Each number is 128 + 32 x the weight over its row's rms, rounded and kept within 0 to 255. Layers, rows and columns count from 0. Numbers have three digits each. The size before them is the row's rms in percent of the matrix's.

# v: layer 12 attention value, 384x384, rms 0.164, rows 43-62, columns 128-191
# o: layer 12 attention output (transposed), 384x384, rms 0.148, rows 43-62, columns 128-191
v43 093:146111120164152082109119163105138095168171169137135126141136161148134139161148105153109120076135180107127099076153116097081130130037113133135169167131134136093156176117120117102154132131071099
o43 098:070162171133148172152142142095140084134119093162157097083127131129124164098160086166114111035157118159115171112118156099209114139102100170141136145093197153137155151119164116115133129094101119
v44 091:172103157194214129114113164139168155114113131144133096151146128166092132168153117059173143145118123082075158112100095151064151133133157145098134123169152139180105134143100128169166141176130178
o44 095:131153120169162166161169088131169145119083150132032128140110143172124100131093148096144132136126147143100134115152081133135126177043116146201115182142190115191146170131111143123155130150155144
v45 094:137086145045076087097131122126128129105155151098093123119112172087078115109108165138135153134159128139088165149085178176140151132092136205147162154155116088132131112189115139132091153159120144
o45 100:143163139125112104144149128109129169139129081101075153136130122131092130136089157164145099152117160149142125101154149131154134113099143117148081132126146110065151097162155116125114156124100139
v46 095:111117083125169127046111194107146106142118140140128089180138148117186096069144122133155135108146091164128144117132101172104078156097171135096140098150178149136106041092118103143114104143077145
o46 095:155097119165136135096139131105145126158057150105098108178141135129090113053117130144133144100074033129121119143148138171088102064072144118093121148088160138137188089076099112180129155134105126
v47 098:125113107180170120102144186173100083081128131099119103067177135118125131138190113085124099137105081162089171102122181091118180139120068197084185183097182128126135144114142163140119182165063135
o47 101:078106099143164126123192181132136097140151143143067138101164169118116167124155136122106184178141148096134154166172148124087099093151070122098181149078190073118170083103156161098123188164047124
v48 096:136126145113110197078121162192130112125193189150132108176114126147164150149114104154125123106160074177109117144117127151082095146133121190105137107160120104082103092110160123139153168127150168
o48 095:143121140046154116116105186145168143147204129095134132142158122157161127159160159145123086116106125118103148156178122119109140113129146194130086123160139119094101148120077144117211170114119166
v49 098:081113129083164139156103127128098111157097141162113122105133134168103160135156126113118184110091090118119131197089094113164121119166134111165131091146191159118173107153117171101110142131180097
o49 102:115091127124174047172156121137109102157108144089138102161097153122160139115138120090108217150122141128114162099127111153123112114126202154105100091120142123136063130149117077140154135103116179
v50 088:139147112173086138173120154110143096146076074204088056117149155114176066168117170098128126115135123119151108088155157091127111115175193139106205165158106119133118158110100160143158165089127061
o50 091:158133096170101165141110159098208128125129099129127119147124208114151175135189160098151124140125111109147134078152115139162103089193143130136107121075087098130162163111112194114091150126113130
v51 093:130029117039140131145195189080109149131107093154117123149185103146142147127082123123181172139133090095061152132134110108142133071091082128181120083122085141156205073149111154117181122114160115
o51 099:072126122062085102140149123101078149149086148150057138145097072138175156135163120063156131132146144121140133120073122114129056080139137145111101094139127093163144129174125119150136144158102142
v52 090:115129126160107149096143135141128084147131159086102139181173120127131181106115080146154096101083155100154112195125100143149142103166100148160148103124124086095153119036110098123169146105116150
o52 094:137116110202109100168125146139201138116126116134098129175115164157066131142106124159117149117126099147128113148158099143139153090155170130104121080104124109105144138106132170143082122141075113
v53 086:142146090138074082131142127135151128159143095110157157072111049112114100074161101131148083121127119078103073101119154085100107111133108099154119131160167127142131109147122147122152196073084154
o53 090:090176110152134087176091073113166154103098177054095164102119070083104142142125095150146148121105104116215136146124117096117127101085080116116162017099135091135144131136122065109174128106107147
v54 102:148092139129161116096110162120109115111135139033115110093230126180157146153150162109177107123156194145131144109138137097098153105162119068102193162209116109178164127090101093127132129139134174
o54 104:154159137138115094157097127132173087070138150112117099111109085104117112061142117100162136126109167116118153077108138073164187171110104160130219220178099190137189162114109195160085087138132111
v55 095:146128239028141084072098151102100124124139075136086144143120119065076158150109144096125103132111164107122107191116102112154080088188173136113092110151173110144119135123139141120158109145148067
o55 098:144127189122134096111155127145108122132105068177132088118147138062111127132135118120107079091092156139099114099127133113087111153186097185110153142156127105119085125178083113106156161130168078
v56 089:096080099136130140149111139113188051175086153134126159139131118087133164130112129122142150061146154156164181098109117147149065173122116118165124182116096125118168161160132096117166115111090191
o56 092:127149087163083099176150113104170093140071094101172142150133133097160176123184178125122166083144091139096131110115104101104101128115135089120096178149148147138110113083099133134175143083081183
v57 093:117117122126114156126149160124147121128186124151183157168168142147100088114165166131112157176092099091136125139140188117157100136143115184164171149102147138102125162133127095109073042106138076
o57 099:124101141125101127141168169161061123125175102131139146123189106166095122150151171139133127111132072121136146163146199086112155144112122170172143126145152093133086139136148126120141128146159171
v58 089:151168180108080153091194152060166124121115149114146071119160150094130145167140079149147136164064124092094139112167137120171154086070161172163100117143074163164146110156135119118116126088183111
o58 091:187158112072114165128153126109108135120131090148133103133146126140137114123077083136106159159110095109125172126186131120183099148127079163175099195151102107173135168077171163125105128169115083
v59 100:109125116130143146122170095125174096125118155146100129082181087065117083112115120154120115106111126175147145178059140129146151195160152084121094154084077087172170086122114151115143124163173080
o59 106:131110151156060134121086147055116142144159135155179128132097110135136104124146094158106105130096127191104148165129068104110107150129086107106110153131094118149120130098082171116127117100190118
v60 093:055080135147121112086064162107095153166115146109147121140119171113126096123151107123109090102144148151091136097123145134151125138160166166131121127090075138127149098144175191130142118157184123
o60 094:102120117177166158165083079131119112117118140125146087135137114140149075104101141132135082114097125099176123116126138073152186113138180130141106122109095151123141170112191136156124148101133112
v61 094:121119143141122109163150195169144124100057129154100089109105105181137122124138124118149165111167164166115112089196084184129170086136168154147171064198165131133152128066107165113178104120118129
o61 094:145150139052142159101156136131133098104101159100101106107080063116122134151163173099167155126114111145113132103126134146095089076058133117166113155177135118090162145050099145089105145124184124
v62 096:148138131080131094139110144111105151173122199141164143095067153137147078120170107098119148086087079075116103070136142120130060157202089107110128086142094155100131144151083161127119158123106172
o62 096:164137077127115117115130217096105101134111181117109126108120095095133106078082079128084145141088077132143140096060097105167132108156112087155081090134132145087090164124158131108132131147122096